Weights of a small GPT-style language model, trained from scratch on English Wikipedia.
Size: 10 layers, 8 heads of 64, MLP 1536 squared ReLU, vocabulary 8192, 33M parameters.
Architecture: LayerNorm before each block, rotary positions, no biases in attention or MLP, embeddings untied during training, shifted keys, capped logits.
Training: a variant of Adam for these matrices, 907M tokens, 6919 steps.
Each number is 50 + 12 x the weight over its row's rms, rounded and kept within 0 to 99. Layers, rows and columns count from 0. The size before them is the row's rms in percent of the matrix's.

# layer 4 MLP up, 1536x512, rms 0.0477, rows 1154-1208, columns 448-511
106:52 38 42 53 23 37 52 27 57 55 51 35 43 48 24 62 53 51 65 37 58 34 52 58 59 57 60 63 43 49 63 40 56 42 50 58 33 88 31 48 62 39 50 69 53 58 40 33 48 51 63 58 49 30 59 54 38 57 43 67 54 49 47 51
089:57 53 59 51 54 75 56 59 42 55 74 54 58 61 53 42 39 69 47 48 51 54 41 47 32 41 71 45 49 42 42 49 17 39 36 58 53 49 55 46 63 43 41 77 24 63 57 70 56 48 62 49 53 55 57 66 59 41 33 63 60 63 33 65
103:53 47 65 12 45 47 45 45 44 45 48 43 36 47 49 36 57 49 64 56 40 56 67 33 42 49 58 46 40 55 46 43 24 61 48 77 73 55 65 61 55 65 49 30 57 22 36 58 52 38 47 57 51 44 66 61 73 46 62 64 38 50 52 60
102:41 65 35 54 55 76 42 34 54 60 57 57 35 46 48 58 30 73 61 23 39 19 49 59 58 71 55 54 28 49 43 26 57 58 60 31 63 40 47 40 83 29 56 30 58 48 37 35 63 50 53 26 47 66 61 42 58 44 34 69 59 56 42 50
106:61 60 53 44 29 67 38 55 39 44 52 31 52 47 51 48 49 67 36 56 52 56 56 37 59 20 58 45 40 61 38 23 39 54 59 33 34 66 35 41 56 47 37 50 59 68 68 59 35 40 51 46 42 48 51 53 54 45 44 49 70 61 52 53
097:49 61 55 36 55 38 27 42 48 75 64 62 41 57 61 35 48 49 49 52 61 50 54 49 50 50 68 61 31 61 43 60 49 63 48 55 52 31 43 52 55 42 54 55 58 49 75 46 36 56 51 65 50 40 46 38 57 43 37 42 31 48 66 63
100:50 53 40 58 64 38 67 57 58 53 67 43 62 51 54 62 45 60 46 34 57 56 35 35 51 54 84 57 60 37 38 53 69 52 42 68 56 50 20 59 57 51 55 55 46 61 60 29 51 61 56 40 40 81 35 31 56 66 54 53 43 52 36 68
105:39 43 45 29 54 58 61 53 28 51 54 37 59 64 54 48 40 55 41 29 38 45 63 41 50 41 47 52 34 35 45 55 56 39 60 63 61 64 51 57 68 59 59 68 73 39 53 39 20 37 66 70 47 58 68 52 47 55 58 61 44 75 31 30
104:44 46 75 48 50 39 54 57 48 50 46 75 59 50 73 49 53 48 25 43 48 58 64 48 53 38 46 52 55 59 23 28 63 41 48 77 46 33 45 44 74 41 59 59 43 44 37 60 56 56 45 72 24 56 58 59 42 42 32 63 49 46 65 76
095:47 50 64 47 47 68 80 26 49 41 61 42 55 44 74 49 44 47 43 43 54 54 46 40 63 43 45 56 69 61 33 42 40 46 46 37 55 74 43 39 56 23 75 48 42 19 32 54 65 47 50 50 55 44 63 37 34 66 42 60 52 59 42 61
102:65 50 42 44 44 29 54 59 40 46 74 35 57 33 40 59 55 73 47 58 41 51 40 61 39 51 45 53 47 56 40 58 56 51 57 51 58 58 39 51 70 63 44 20 30 43 62 48 63 34 61 45 42 45 46 47 40 39 59 68 54 60 41 55
097:58 56 34 55 56 50 47 34 32 49 47 57 43 62 68 70 64 75 51 56 57 36 64 70 40 59 30 53 56 49 45 43 41 60 55 59 73 51 57 45 49 57 49 48 53 62 49 45 54 54 66 68 55 55 40 46 49 52 64 52 42 31 47 50
102:59 58 67 40 39 70 71 33 52 64 63 48 57 42 65 39 73 59 53 56 35 41 65 49 52 37 43 53 42 61 40 35 36 50 62 42 50 49 51 53 44 68 40 61 60 49 41 43 27 57 54 45 57 58 34 51 51 49 49 60 71 74 60 49
098:59 28 40 39 50 42 24 68 59 55 53 70 55 64 44 51 39 62 26 37 61 56 73 53 66 52 45 50 41 70 63 54 48 60 60 68 49 63 60 40 45 56 35 66 42 76 34 51 52 61 62 50 55 57 53 57 65 42 53 65 55 52 63 54
111:65 47 54 49 32 34 75 54 44 48 38 62 39 47 45 60 34 55 36 49 37 31 41 56 64 55 35 32 35 61 65 54 62 50 69 55 44 30 46 47 52 35 51 36 68 39 70 41 67 69 68 48 42 45 54 57 45 49 45 49 33 75 57 44
106:51 57 52 46 60 49 44 43 28 32 41 53 39 35 43 41 66 54 53 62 43 42 56 58 65 60 36 40 47 60 59 58 48 42 48 37 35 58 60 52 52 53 50 59 36 35 41 56 58 38 52 39 37 62 68 34 71 57 30 52 68 44 60 39
095:51 62 70 38 30 50 33 43 25 54 48 31 29 42 49 48 32 40 43 73 45 51 58 60 52 51 29 53 48 60 33 35 44 56 48 26 55 43 53 51 31 43 49 57 59 57 53 39 51 29 51 53 33 41 50 54 49 66 50 65 28 37 34 61
095:40 42 57 43 67 58 59 46 55 48 49 79 53 78 58 56 42 43 48 51 25 35 37 48 55 59 69 57 53 56 50 43 53 43 59 57 36 65 40 25 70 46 40 48 52 39 53 42 45 55 69 81 69 57 62 63 59 47 61 61 48 57 81 39
100:67 37 70 30 41 72 51 38 32 41 53 40 47 50 42 59 59 57 40 61 30 46 69 46 49 37 52 72 51 59 44 46 39 57 42 19 57 64 33 38 65 68 50 45 62 31 61 28 33 52 68 59 49 65 77 45 64 51 55 71 39 65 52 63
107:45 49 51 40 42 52 55 60 38 63 52 56 54 57 63 53 60 73 37 51 42 58 48 41 61 45 37 54 44 71 44 53 47 32 50 53 45 53 46 64 37 63 48 34 66 34 67 40 45 60 48 47 43 52 46 41 37 27 85 45 41 55 47 40
114:50 43 51 39 80 53 40 51 45 39 45 57 58 53 45 51 52 50 44 51 71 20 62 64 55 46 66 47 33 47 36 38 67 45 46 47 71 56 49 70 70 62 39 54 58 53 46 49 48 62 53 45 30 50 65 65 74 50 37 66 58 47 66 46
107:58 50 66 45 48 44 55 54 46 34 45 33 51 47 32 54 67 53 71 36 46 44 35 10 42 34 64 62 39 41 23 45 56 47 53 64 56 65 46 42 64 29 57 57 65 49 46 33 55 52 52 40 72 62 45 60 55 43 61 67 41 51 46 66
094:52 56 35 47 47 66 68 50 47 57 52 81 43 45 66 50 43 61 48 50 52 32 53 45 60 38 45 39 50 30 42 24 65 38 46 36 55 30 32 62 61 57 42 60 34 44 65 63 63 33 44 59 64 31 70 60 54 24 49 28 67 48 50 35
092:70 48 41 47 60 47 35 66 46 55 66 46 57 53 54 31 62 34 34 22 48 70 44 43 49 46 56 39 50 45 46 42 65 65 40 47 69 41 53 60 60 60 60 44 64 50 43 49 54 49 68 74 50 57 58 53 67 47 40 42 58 48 60 59
087:46 56 24 48 60 41 57 54 33 29 69 55 43 51 68 53 62 40 48 29 58 68 59 58 41 45 67 44 58 55 44 57 45 39 42 55 61 62 37 45 45 57 33 42 32 42 73 38 40 39 36 60 40 39 61 49 59 48 43 37 75 51 68 62
092:45 67 57 68 33 53 56 35 35 40 46 41 43 38 68 46 36 50 29 38 48 35 51 48 44 74 59 54 57 40 42 50 57 48 43 41 50 73 53 44 52 35 69 49 29 56 33 39 31 68 51 66 56 69 42 81 62 34 40 55 50 52 52 70
098:45 33 61 57 72 67 65 67 43 31 64 40 39 57 55 60 33 57 49 32 62 48 58 62 30 28 69 42 47 70 47 52 34 52 69 37 58 37 56 60 49 37 67 64 49 48 72 34 55 59 69 33 47 49 56 43 47 40 50 61 57 68 65 54
098:47 71 42 62 59 37 33 50 39 79 56 47 46 47 55 41 59 46 53 46 39 51 47 46 56 72 61 59 38 47 37 68 56 42 46 61 58 42 53 55 47 65 45 41 54 66 43 58 63 45 51 61 23 37 45 52 48 58 57 48 56 63 61 50
099:21 50 55 37 48 62 52 49 71 62 56 50 38 63 52 28 59 46 50 38 45 46 56 43 56 53 43 35 61 62 55 53 42 42 55 55 40 69 43 28 53 61 59 59 60 57 50 39 53 64 65 56 63 73 45 38 69 47 72 65 83 62 52 66
093:59 63 56 37 42 37 51 24 55 46 52 52 50 54 24 47 45 40 51 47 53 40 57 39 53 53 48 48 62 71 59 50 37 53 49 55 39 36 35 51 71 43 54 67 64 57 58 42 54 53 56 53 58 52 48 49 40 35 66 57 52 55 64 31
099:68 53 41 52 39 50 40 67 48 53 75 41 29 65 58 33 47 63 39 63 51 45 60 41 47 42 62 43 60 59 45 51 33 65 56 41 32 30 58 49 45 47 77 40 70 57 67 31 37 38 57 59 50 59 45 56 72 56 63 50 48 59 57 56
103:62 64 63 43 37 45 55 46 39 63 44 44 53 47 63 33 62 47 30 49 57 40 66 33 26 25 57 41 35 62 40 53 69 69 63 44 55 46 43 47 58 41 51 36 42 18 41 59 29 59 61 84 40 52 64 62 61 38 52 61 39 46 62 52
106:40 32 46 43 38 62 26 67 46 50 53 53 61 37 46 56 46 47 38 65 42 72 41 46 58 54 54 57 38 51 64 68 33 54 79 57 36 64 48 48 62 64 74 60 60 36 43 45 34 41 59 60 53 51 63 61 54 51 45 78 46 64 69 75
103:27 49 50 35 30 45 48 49 27 59 45 41 51 58 44 32 59 40 55 46 39 56 33 49 54 75 29 57 42 59 49 43 54 50 50 57 50 52 60 51 43 43 35 57 63 56 62 47 33 44 58 40 37 57 71 76 57 50 61 63 53 50 58 36
093:52 49 44 32 44 37 40 52 50 49 56 35 48 55 46 45 48 75 16 38 42 49 63 42 66 58 79 44 46 60 52 59 36 30 60 65 65 44 41 30 43 62 51 47 31 44 39 49 39 51 82 24 51 62 59 36 41 47 59 47 52 48 49 40
098:49 49 42 44 43 27 44 32 58 33 44 55 42 50 35 64 48 52 31 57 59 58 67 44 64 52 78 57 30 38 57 45 33 24 44 43 41 52 44 64 64 40 54 50 67 52 48 55 57 60 49 40 47 67 47 62 58 57 47 58 53 61 54 39
095:65 66 50 35 53 59 57 47 21 46 50 61 43 52 36 30 46 49 37 61 52 47 37 62 47 66 51 42 51 56 42 26 57 20 50 47 49 42 49 63 62 27 59 74 51 49 64 53 34 56 50 69 59 64 50 56 65 74 55 58 69 32 60 50
102:74 40 56 37 53 85 49 34 50 78 42 55 52 53 51 43 43 66 33 79 64 54 50 65 53 42 64 36 51 59 55 56 41 28 39 61 49 32 43 52 49 70 53 45 52 39 57 57 36 47 62 33 46 42 48 67 35 46 54 56 52 61 52 38
096:60 64 43 27 57 48 43 56 54 61 43 44 39 64 66 37 28 66 41 46 65 42 59 31 32 65 41 67 64 44 57 51 65 58 35 62 51 38 61 64 43 50 55 54 49 37 42 41 38 52 47 82 35 60 67 83 60 43 56 42 39 46 42 45
106:41 55 44 49 55 45 51 51 44 57 55 49 67 55 58 41 60 56 68 43 43 18 50 35 67 50 34 46 70 36 51 22 69 64 71 53 46 56 70 47 53 58 69 37 63 56 49 52 52 44 47 77 62 43 56 45 38 44 37 48 45 41 64 58
097:50 41 42 74 55 70 47 52 41 37 63 50 55 34 48 64 66 49 40 32 65 62 53 32 52 64 65 30 50 40 20 37 53 44 56 55 44 32 47 50 54 59 60 42 42 65 67 37 50 54 47 52 54 62 33 39 61 49 56 41 50 42 65 56
101:52 57 51 54 64 51 60 38 54 43 65 58 57 36 55 48 36 51 64 33 22 37 56 52 29 67 45 58 56 52 46 54 44 57 39 60 65 49 54 64 41 49 42 60 41 36 63 39 52 67 60 82 38 71 65 69 37 47 74 34 22 66 80 58
098:61 54 45 16 69 57 64 51 60 43 75 64 28 57 46 49 40 65 43 51 50 55 62 61 55 48 41 34 45 59 73 31 54 45 55 62 65 43 45 71 60 66 68 23 45 48 55 45 46 16 60 67 50 64 40 58 42 53 40 44 44 60 30 44
102:61 82 49 41 43 47 41 47 50 45 48 45 56 49 33 40 37 66 46 24 39 47 58 38 56 24 61 55 48 57 45 20 59 54 29 64 44 62 43 57 31 50 66 75 60 29 29 60 55 39 54 58 35 39 48 36 51 62 61 75 43 41 58 42
096:51 58 56 33 39 63 42 49 56 82 48 48 55 51 84 31 66 57 24 64 51 48 48 46 22 71 32 60 37 60 37 48 60 40 61 55 56 38 48 40 63 51 49 37 51 40 48 73 35 52 40 50 31 30 71 57 67 77 42 60 38 53 57 72
096:72 65 40 45 63 70 37 53 57 64 34 39 31 40 37 60 53 48 56 32 35 42 58 49 39 48 67 41 42 35 35 43 60 62 55 52 70 64 67 59 81 59 65 30 68 38 53 54 55 49 58 68 13 39 45 61 39 39 61 45 60 70 59 54
101:41 46 56 47 48 42 50 40 46 36 46 64 29 38 61 55 43 60 42 54 46 61 67 54 60 50 48 35 69 66 48 40 45 53 30 58 40 48 54 59 57 47 35 43 56 57 63 43 31 53 48 39 49 51 49 46 70 38 36 35 31 60 50 51
102:62 46 42 55 58 75 38 35 50 45 65 34 30 71 54 32 51 43 51 52 70 43 30 54 53 44 36 55 50 49 43 48 48 44 47 38 62 62 34 65 53 23 49 49 73 46 63 36 61 38 59 43 45 28 61 52 59 70 64 51 50 43 60 74
099:40 52 54 46 51 70 55 37 65 54 47 46 37 56 44 32 69 45 58 73 63 43 52 58 44 36 38 54 44 34 46 54 65 63 52 65 60 49 59 32 70 57 52 55 59 46 75 61 59 68 55 71 49 54 64 53 47 53 54 71 51 43 61 57
098:55 47 39 46 41 51 52 22 53 50 63 27 42 53 55 57 49 41 51 60 21 58 48 62 66 40 62 37 63 36 17 40 59 55 36 45 62 55 46 47 58 38 79 58 48 31 58 50 48 61 52 63 43 35 62 57 28 75 64 55 58 64 52 69
100:53 66 57 54 50 33 63 40 51 55 52 70 64 42 38 45 41 48 32 47 73 24 56 50 57 55 32 57 63 47 34 40 34 31 68 47 44 63 50 70 62 66 56 49 70 28 37 29 57 54 52 50 58 43 59 67 67 58 60 41 44 61 44 60
096:52 50 47 41 37 30 08 40 45 74 43 34 55 34 45 46 61 56 41 45 55 31 76 30 46 49 24 44 76 36 33 44 45 29 59 54 32 57 37 76 46 48 52 48 51 66 59 65 61 41 55 53 58 40 59 69 51 51 34 63 58 56 45 62
102:54 58 49 47 41 49 42 34 34 44 56 58 56 63 38 25 75 51 53 42 60 52 55 55 36 61 45 56 41 56 69 49 41 65 49 39 62 43 69 63 69 66 72 54 59 43 63 46 64 49 60 63 48 42 67 24 62 76 47 59 45 53 61 56
097:36 75 55 40 60 64 41 53 34 60 63 41 39 44 40 51 55 31 49 58 51 38 65 63 74 53 28 40 54 42 29 58 61 26 56 43 59 53 39 50 56 62 44 72 71 45 41 49 45 50 56 63 43 38 46 58 50 52 66 56 69 56 79 40
099:56 63 49 51 35 37 46 40 30 44 57 59 48 45 53 56 57 64 56 57 52 51 50 45 69 34 36 50 46 56 34 23 46 68 79 49 55 43 54 44 69 55 56 70 52 60 53 58 50 57 40 62 51 49 39 42 58 56 48 75 68 60 67 40
# layer 4 MLP down (transposed), 1536x512, rms 0.0388, rows 1154-1207, columns 448-511
106:38 77 37 64 35 66 61 64 54 35 23 60 38 44 68 60 67 50 44 58 83 52 51 34 65 39 50 50 38 47 46 30 60 41 33 52 57 61 45 41 53 68 58 32 36 50 54 39 47 53 52 64 62 65 28 27 67 37 48 68 44 56 71 45
088:39 46 36 44 77 39 45 56 49 57 42 34 39 34 53 52 42 39 46 59 69 55 47 47 34 59 50 52 64 47 38 58 65 48 43 36 57 53 38 59 50 26 46 29 32 38 28 47 43 55 48 49 57 28 55 41 49 44 22 36 20 56 58 59
103:48 24 48 60 48 56 62 53 40 43 37 65 13 48 57 40 35 73 70 55 50 64 48 52 55 41 57 55 34 63 56 49 66 66 50 43 45 57 52 50 52 41 46 60 67 70 43 36 46 61 50 60 56 49 49 57 58 43 45 48 51 52 41 48
108:57 45 48 80 41 56 60 35 44 60 21 35 56 79 47 56 39 36 65 52 52 43 67 73 56 45 51 71 61 39 50 52 61 55 57 55 45 74 29 30 71 40 38 53 60 76 38 46 50 49 50 43 47 30 63 38 35 54 25 40 51 40 59 54
110:58 37 53 32 50 35 53 54 71 54 54 36 34 40 48 34 54 31 28 28 42 57 49 54 58 29 40 39 71 44 35 61 37 56 52 48 53 50 52 58 66 25 51 73 33 67 53 60 68 37 47 55 37 51 49 67 30 55 74 57 56 37 19 53
096:39 17 52 56 43 55 46 35 67 42 61 33 47 54 48 47 56 55 34 49 44 55 52 68 63 69 50 45 54 36 56 65 48 37 65 51 38 48 52 75 47 35 42 20 39 65 37 54 63 56 40 72 33 37 45 50 52 58 49 54 55 59 41 47
101:59 40 56 47 50 73 42 50 48 65 56 49 37 38 43 42 45 35 42 72 73 54 42 44 61 23 57 66 46 43 26 30 77 56 51 46 65 72 66 54 48 45 50 52 51 74 43 56 55 34 65 41 65 56 49 69 52 57 41 60 46 54 50 48
108:57 41 64 53 42 74 23 58 43 62 53 65 44 67 56 51 38 61 48 53 59 66 41 45 55 68 33 46 60 30 33 48 56 57 52 49 31 26 63 32 53 58 44 63 40 40 58 61 58 55 40 51 40 57 53 22 42 65 43 47 42 69 48 51
100:48 43 49 75 72 51 52 50 47 39 54 61 37 34 48 60 11 59 36 54 52 65 52 52 48 27 45 69 58 48 51 47 50 63 47 64 46 59 44 62 53 42 55 38 40 45 42 46 27 54 45 50 76 51 54 46 72 57 50 51 60 65 26 51
085:71 55 49 41 69 43 34 81 47 50 44 58 50 43 25 52 47 41 68 67 51 22 50 65 67 61 38 44 45 39 50 60 59 47 54 40 77 32 53 53 51 48 38 38 61 57 52 59 44 43 35 76 47 38 50 55 58 53 55 52 68 53 39 55
103:56 49 53 45 41 40 59 38 38 26 47 55 58 58 39 44 55 47 49 46 35 30 45 37 58 80 66 63 44 50 36 76 53 48 72 44 29 38 63 29 68 54 58 68 34 33 28 49 40 21 51 62 29 56 66 61 65 56 65 59 61 67 35 64
098:40 30 48 44 35 46 57 32 49 48 44 50 39 46 74 30 45 36 60 40 76 58 42 34 44 42 50 59 54 62 44 43 32 20 45 65 57 62 41 40 32 63 33 45 47 55 43 48 57 57 51 42 55 33 59 31 50 55 25 23 68 34 60 57
102:46 27 78 53 50 69 28 57 50 47 55 35 42 53 48 56 57 31 46 20 33 59 39 66 31 57 56 57 70 41 62 50 50 57 52 39 54 41 57 54 49 39 48 48 46 47 67 36 36 36 51 52 51 77 39 45 40 53 53 65 43 54 67 60
098:77 69 41 27 50 53 56 41 49 51 48 53 27 47 46 64 41 40 48 73 52 56 39 44 41 60 57 47 25 52 76 50 65 35 58 44 52 41 47 63 62 41 50 47 53 49 64 59 62 29 48 69 36 49 36 45 67 63 57 43 28 39 29 40
111:57 65 33 61 52 33 72 41 51 42 55 83 54 32 51 63 66 45 47 59 31 56 40 46 45 44 63 35 61 60 46 50 50 43 44 35 80 46 36 62 62 48 61 51 73 57 61 59 42 48 49 30 33 39 55 46 36 28 66 46 32 42 61 60
105:30 51 62 72 56 56 33 33 54 41 45 37 43 52 46 31 45 43 63 40 34 40 48 74 46 47 51 50 51 41 49 62 52 25 61 51 41 65 50 42 41 67 42 36 56 56 64 46 39 44 56 50 36 55 74 55 44 42 36 60 52 48 61 49
093:52 27 65 65 67 45 64 24 59 64 41 69 25 68 48 45 44 53 41 39 39 54 45 44 50 52 58 52 39 37 40 46 60 55 60 52 53 76 35 37 65 51 47 42 52 57 59 57 72 74 43 70 64 43 34 27 24 35 35 25 64 47 49 43
096:43 84 48 64 40 60 58 66 60 39 62 44 48 79 44 68 47 59 29 60 57 47 48 39 47 20 34 51 56 53 36 37 32 68 53 63 52 46 32 68 65 69 62 39 48 40 57 58 47 22 37 56 49 60 45 70 43 48 47 42 45 46 37 56
103:56 40 52 41 49 45 39 31 61 24 57 73 65 40 55 44 37 38 42 67 64 49 67 50 31 62 63 58 42 49 45 45 35 53 51 28 47 39 67 66 54 58 48 57 53 66 55 54 48 42 53 54 60 51 37 51 62 51 48 42 36 47 47 44
108:53 40 40 46 54 63 33 48 48 45 48 62 36 41 64 48 50 55 40 54 59 55 63 36 32 68 61 61 56 43 35 47 39 39 64 45 55 54 39 44 48 54 45 45 45 47 69 49 42 40 60 50 24 37 37 60 35 63 35 60 50 40 58 47
111:46 49 55 68 42 45 35 54 48 49 50 44 46 62 59 53 61 48 63 61 60 66 49 39 57 41 66 54 48 36 48 51 51 68 46 55 39 48 45 52 27 39 26 55 45 50 48 50 55 70 20 53 50 39 67 69 46 66 39 53 45 64 62 39
108:42 45 42 32 39 65 60 40 51 60 47 48 59 27 74 41 41 58 44 50 43 66 41 50 50 58 54 34 55 59 45 65 54 35 45 50 62 57 37 50 56 48 58 39 67 52 27 46 38 56 56 52 46 59 63 56 55 67 49 62 72 22 52 66
096:30 62 55 60 35 46 42 59 45 35 54 40 71 39 49 60 64 51 60 35 45 61 54 44 37 52 51 39 40 41 81 62 24 47 56 38 51 45 40 49 76 46 59 45 57 43 57 60 41 59 52 44 44 52 71 73 38 30 42 54 32 69 42 34
094:36 68 58 55 36 68 51 67 55 48 59 70 60 46 49 57 59 40 37 44 56 47 41 35 32 36 66 53 42 59 45 65 57 43 51 40 36 35 40 45 58 56 34 61 39 57 68 88 45 43 43 35 44 58 69 51 70 76 80 28 63 66 50 36
090:56 60 42 57 45 55 51 51 52 21 40 60 74 43 65 59 48 51 59 52 39 58 62 45 38 31 56 54 32 49 65 50 42 30 60 47 70 40 46 68 34 54 62 31 44 61 74 58 58 68 47 68 51 29 45 28 55 61 38 56 49 39 64 65
087:50 50 59 51 53 44 54 31 59 69 56 61 68 39 55 33 65 55 33 69 48 54 56 35 61 52 39 61 42 42 43 47 50 60 48 66 60 41 34 29 47 62 60 63 44 46 55 48 70 44 41 41 42 50 47 44 44 53 58 35 57 54 46 43
100:38 48 47 55 43 39 54 54 34 69 17 34 52 56 48 60 35 46 44 28 72 65 68 51 52 29 59 37 37 56 40 31 35 59 58 42 60 63 42 54 50 34 36 30 46 32 54 26 47 45 42 30 28 30 62 53 53 47 62 66 23 58 69 50
098:47 36 40 59 38 39 47 66 47 30 56 46 52 55 37 51 57 42 48 38 49 46 33 68 56 49 56 56 43 77 62 60 28 54 54 34 48 44 40 55 62 56 21 59 50 87 58 67 39 38 37 56 60 48 49 59 39 46 70 33 77 30 59 42
098:52 52 42 39 39 37 30 34 60 65 48 22 55 37 62 52 49 56 35 41 63 54 59 66 56 40 37 37 67 38 36 65 52 77 46 63 44 55 42 55 58 24 33 58 28 67 54 37 70 51 32 57 56 31 41 54 57 46 47 29 52 17 46 46
099:35 36 65 65 49 54 59 44 38 49 65 31 73 65 57 48 36 39 51 38 55 68 64 54 19 43 63 58 34 50 43 48 49 49 33 63 31 63 51 42 49 60 44 62 44 69 51 62 65 51 61 45 51 34 29 34 45 58 33 56 42 56 38 48
099:47 46 39 44 63 44 30 30 50 58 44 39 56 71 49 36 48 40 57 54 68 44 46 52 53 57 66 52 46 67 86 53 56 62 29 50 56 37 47 38 58 39 64 32 59 49 52 65 58 59 49 28 31 43 48 78 41 42 51 46 54 60 39 53
105:49 43 43 31 45 53 58 69 67 44 53 61 41 56 58 41 38 59 64 52 46 49 43 46 49 50 40 38 63 52 33 48 37 47 64 41 38 38 40 70 30 35 46 60 50 62 51 54 59 55 44 64 40 53 30 29 45 52 62 46 43 52 66 56
109:50 48 53 42 37 64 59 69 48 46 55 65 69 46 32 57 31 37 50 60 56 51 70 33 46 79 51 59 60 69 57 37 70 22 31 36 69 42 53 55 52 47 41 48 35 52 64 45 24 63 34 57 47 54 57 41 24 52 38 28 67 57 51 32
104:79 48 66 48 47 38 63 53 37 44 61 61 30 49 62 33 37 46 47 73 42 54 41 59 66 44 68 64 54 44 60 42 40 51 35 26 40 42 33 55 37 60 53 58 26 21 45 54 57 47 62 73 56 51 55 46 63 61 49 56 48 65 36 52
096:61 53 65 48 40 48 34 58 36 30 49 72 65 61 45 53 51 39 41 95 47 53 49 44 53 66 56 69 56 47 63 49 63 36 42 38 43 71 63 48 53 33 44 28 31 40 38 23 31 54 47 35 48 52 40 48 42 50 33 37 54 60 29 52
097:36 42 51 45 64 33 46 43 60 50 26 47 43 51 51 34 60 59 46 34 56 60 57 69 35 49 65 59 40 58 50 56 59 54 59 59 54 63 52 67 64 69 25 43 39 51 57 47 44 48 48 49 39 58 38 61 55 46 61 45 45 42 50 48
097:60 53 61 54 61 44 64 39 38 42 51 48 49 56 46 39 56 41 35 60 60 75 62 32 54 53 51 44 43 49 44 46 51 66 55 40 55 49 54 50 65 65 15 59 35 43 39 66 41 60 64 32 37 58 48 50 54 37 59 48 55 41 44 42
106:69 43 82 61 39 56 27 46 53 65 38 66 44 69 42 32 42 66 56 52 61 61 52 71 31 66 52 62 50 31 56 45 48 39 55 48 52 46 59 27 44 52 56 55 31 36 63 52 59 54 61 76 62 70 62 58 70 58 52 44 52 62 44 57
097:43 47 48 50 40 41 44 35 32 51 49 32 48 50 65 53 40 41 69 37 58 40 62 39 44 56 23 45 56 62 60 48 55 53 47 36 50 54 49 27 34 54 52 45 71 67 59 43 45 43 64 50 44 50 57 43 47 72 39 70 49 51 58 52
106:54 46 32 81 53 49 58 42 50 69 40 43 48 44 49 60 54 65 64 42 47 66 46 56 58 69 66 38 64 59 76 47 46 63 38 71 50 57 69 62 39 51 62 48 42 71 71 47 37 55 55 63 48 43 43 49 28 48 63 69 42 43 57 64
094:40 50 49 41 48 55 68 52 62 18 48 42 31 55 62 43 44 58 55 36 52 54 56 65 44 35 49 38 45 49 43 55 73 30 55 69 35 59 51 46 56 89 44 43 63 53 62 58 38 55 23 45 37 42 51 68 52 28 61 48 31 31 65 44
103:44 53 41 53 38 60 58 68 43 51 59 50 34 32 58 50 54 54 54 42 66 48 29 61 52 56 35 88 55 30 47 42 46 36 23 38 62 43 37 36 52 54 51 55 55 81 54 43 13 48 39 59 51 51 33 55 16 56 58 47 61 52 47 46
100:64 50 77 41 58 40 49 51 32 46 52 57 43 40 53 66 42 41 49 54 47 62 47 47 51 39 41 37 39 60 68 38 42 50 53 50 46 61 59 58 44 25 30 46 47 46 37 57 46 57 44 38 81 35 57 57 60 68 47 21 38 51 54 35
101:48 43 35 64 43 47 44 62 48 42 58 51 39 46 57 37 57 70 45 37 54 61 39 44 60 49 37 49 65 46 81 49 47 73 57 57 29 52 55 52 47 32 65 34 48 46 67 46 51 53 49 44 28 52 75 46 57 46 67 49 45 15 48 48
095:51 69 52 59 44 52 33 44 19 58 60 69 18 43 51 40 37 66 65 54 44 45 65 58 56 56 36 55 58 43 45 33 72 30 64 39 52 43 45 51 47 52 34 48 43 52 36 55 50 48 30 58 56 47 46 55 48 36 51 59 39 59 56 41
096:46 54 34 41 53 34 36 56 44 51 48 52 31 50 57 32 24 62 52 42 57 52 35 55 47 58 44 62 53 56 43 54 39 53 42 23 67 40 40 66 60 55 42 64 40 69 46 47 52 51 63 39 53 41 41 64 50 56 55 47 45 41 41 61
103:65 59 55 36 69 64 56 59 47 51 36 45 62 57 39 40 41 54 55 46 38 53 65 42 36 57 62 48 54 57 61 58 62 22 69 48 46 55 51 59 50 43 41 52 53 64 50 72 46 51 42 69 45 36 33 40 31 83 28 38 64 66 58 37
103:61 67 35 46 56 36 34 64 40 41 51 42 51 43 34 45 56 38 54 71 62 48 71 63 25 39 46 55 55 44 44 57 71 66 57 75 47 56 63 51 29 44 29 49 49 73 66 57 55 48 42 35 38 39 66 43 55 41 60 36 62 75 56 38
103:44 52 68 53 66 47 49 26 52 53 44 27 24 84 49 45 35 42 48 52 35 44 57 44 36 42 44 37 52 47 87 61 51 54 40 43 43 65 47 63 34 64 67 74 48 46 61 37 33 57 61 43 50 53 60 55 55 47 41 58 50 40 53 60
094:41 28 55 56 32 67 56 46 53 39 46 57 33 54 46 57 44 42 48 41 36 45 30 51 34 75 41 58 48 70 43 60 54 49 49 54 43 56 61 26 61 59 55 31 51 42 61 37 66 47 36 37 55 34 61 61 36 62 49 45 63 42 27 48
103:56 74 45 38 43 39 44 49 50 53 67 30 80 47 39 58 69 46 43 39 26 53 50 50 63 31 43 53 65 42 57 36 38 31 69 36 57 77 29 56 34 49 73 46 68 44 58 25 29 68 58 73 42 59 36 36 55 46 33 35 73 37 58 59
097:37 44 47 59 48 45 73 54 51 61 52 71 43 49 38 36 26 52 53 54 55 51 66 54 92 54 43 49 32 60 60 37 59 52 59 64 44 51 38 53 73 51 39 44 55 39 30 47 46 51 65 46 57 62 37 37 41 50 19 66 62 50 72 32
099:50 50 47 55 55 66 58 51 46 38 43 61 50 50 74 58 57 56 57 44 48 63 53 31 51 36 62 35 45 59 61 53 45 65 66 44 36 67 48 66 32 47 40 46 38 25 54 58 72 56 32 55 58 23 32 27 57 52 47 51 40 55 40 59
097:63 41 54 39 52 68 29 52 63 30 55 71 47 56 45 46 51 57 52 56 50 49 24 58 66 67 53 48 38 56 60 44 57 40 66 74 55 47 42 43 50 47 49 40 34 22 55 40 63 47 57 50 53 63 56 64 39 55 49 46 34 46 31 54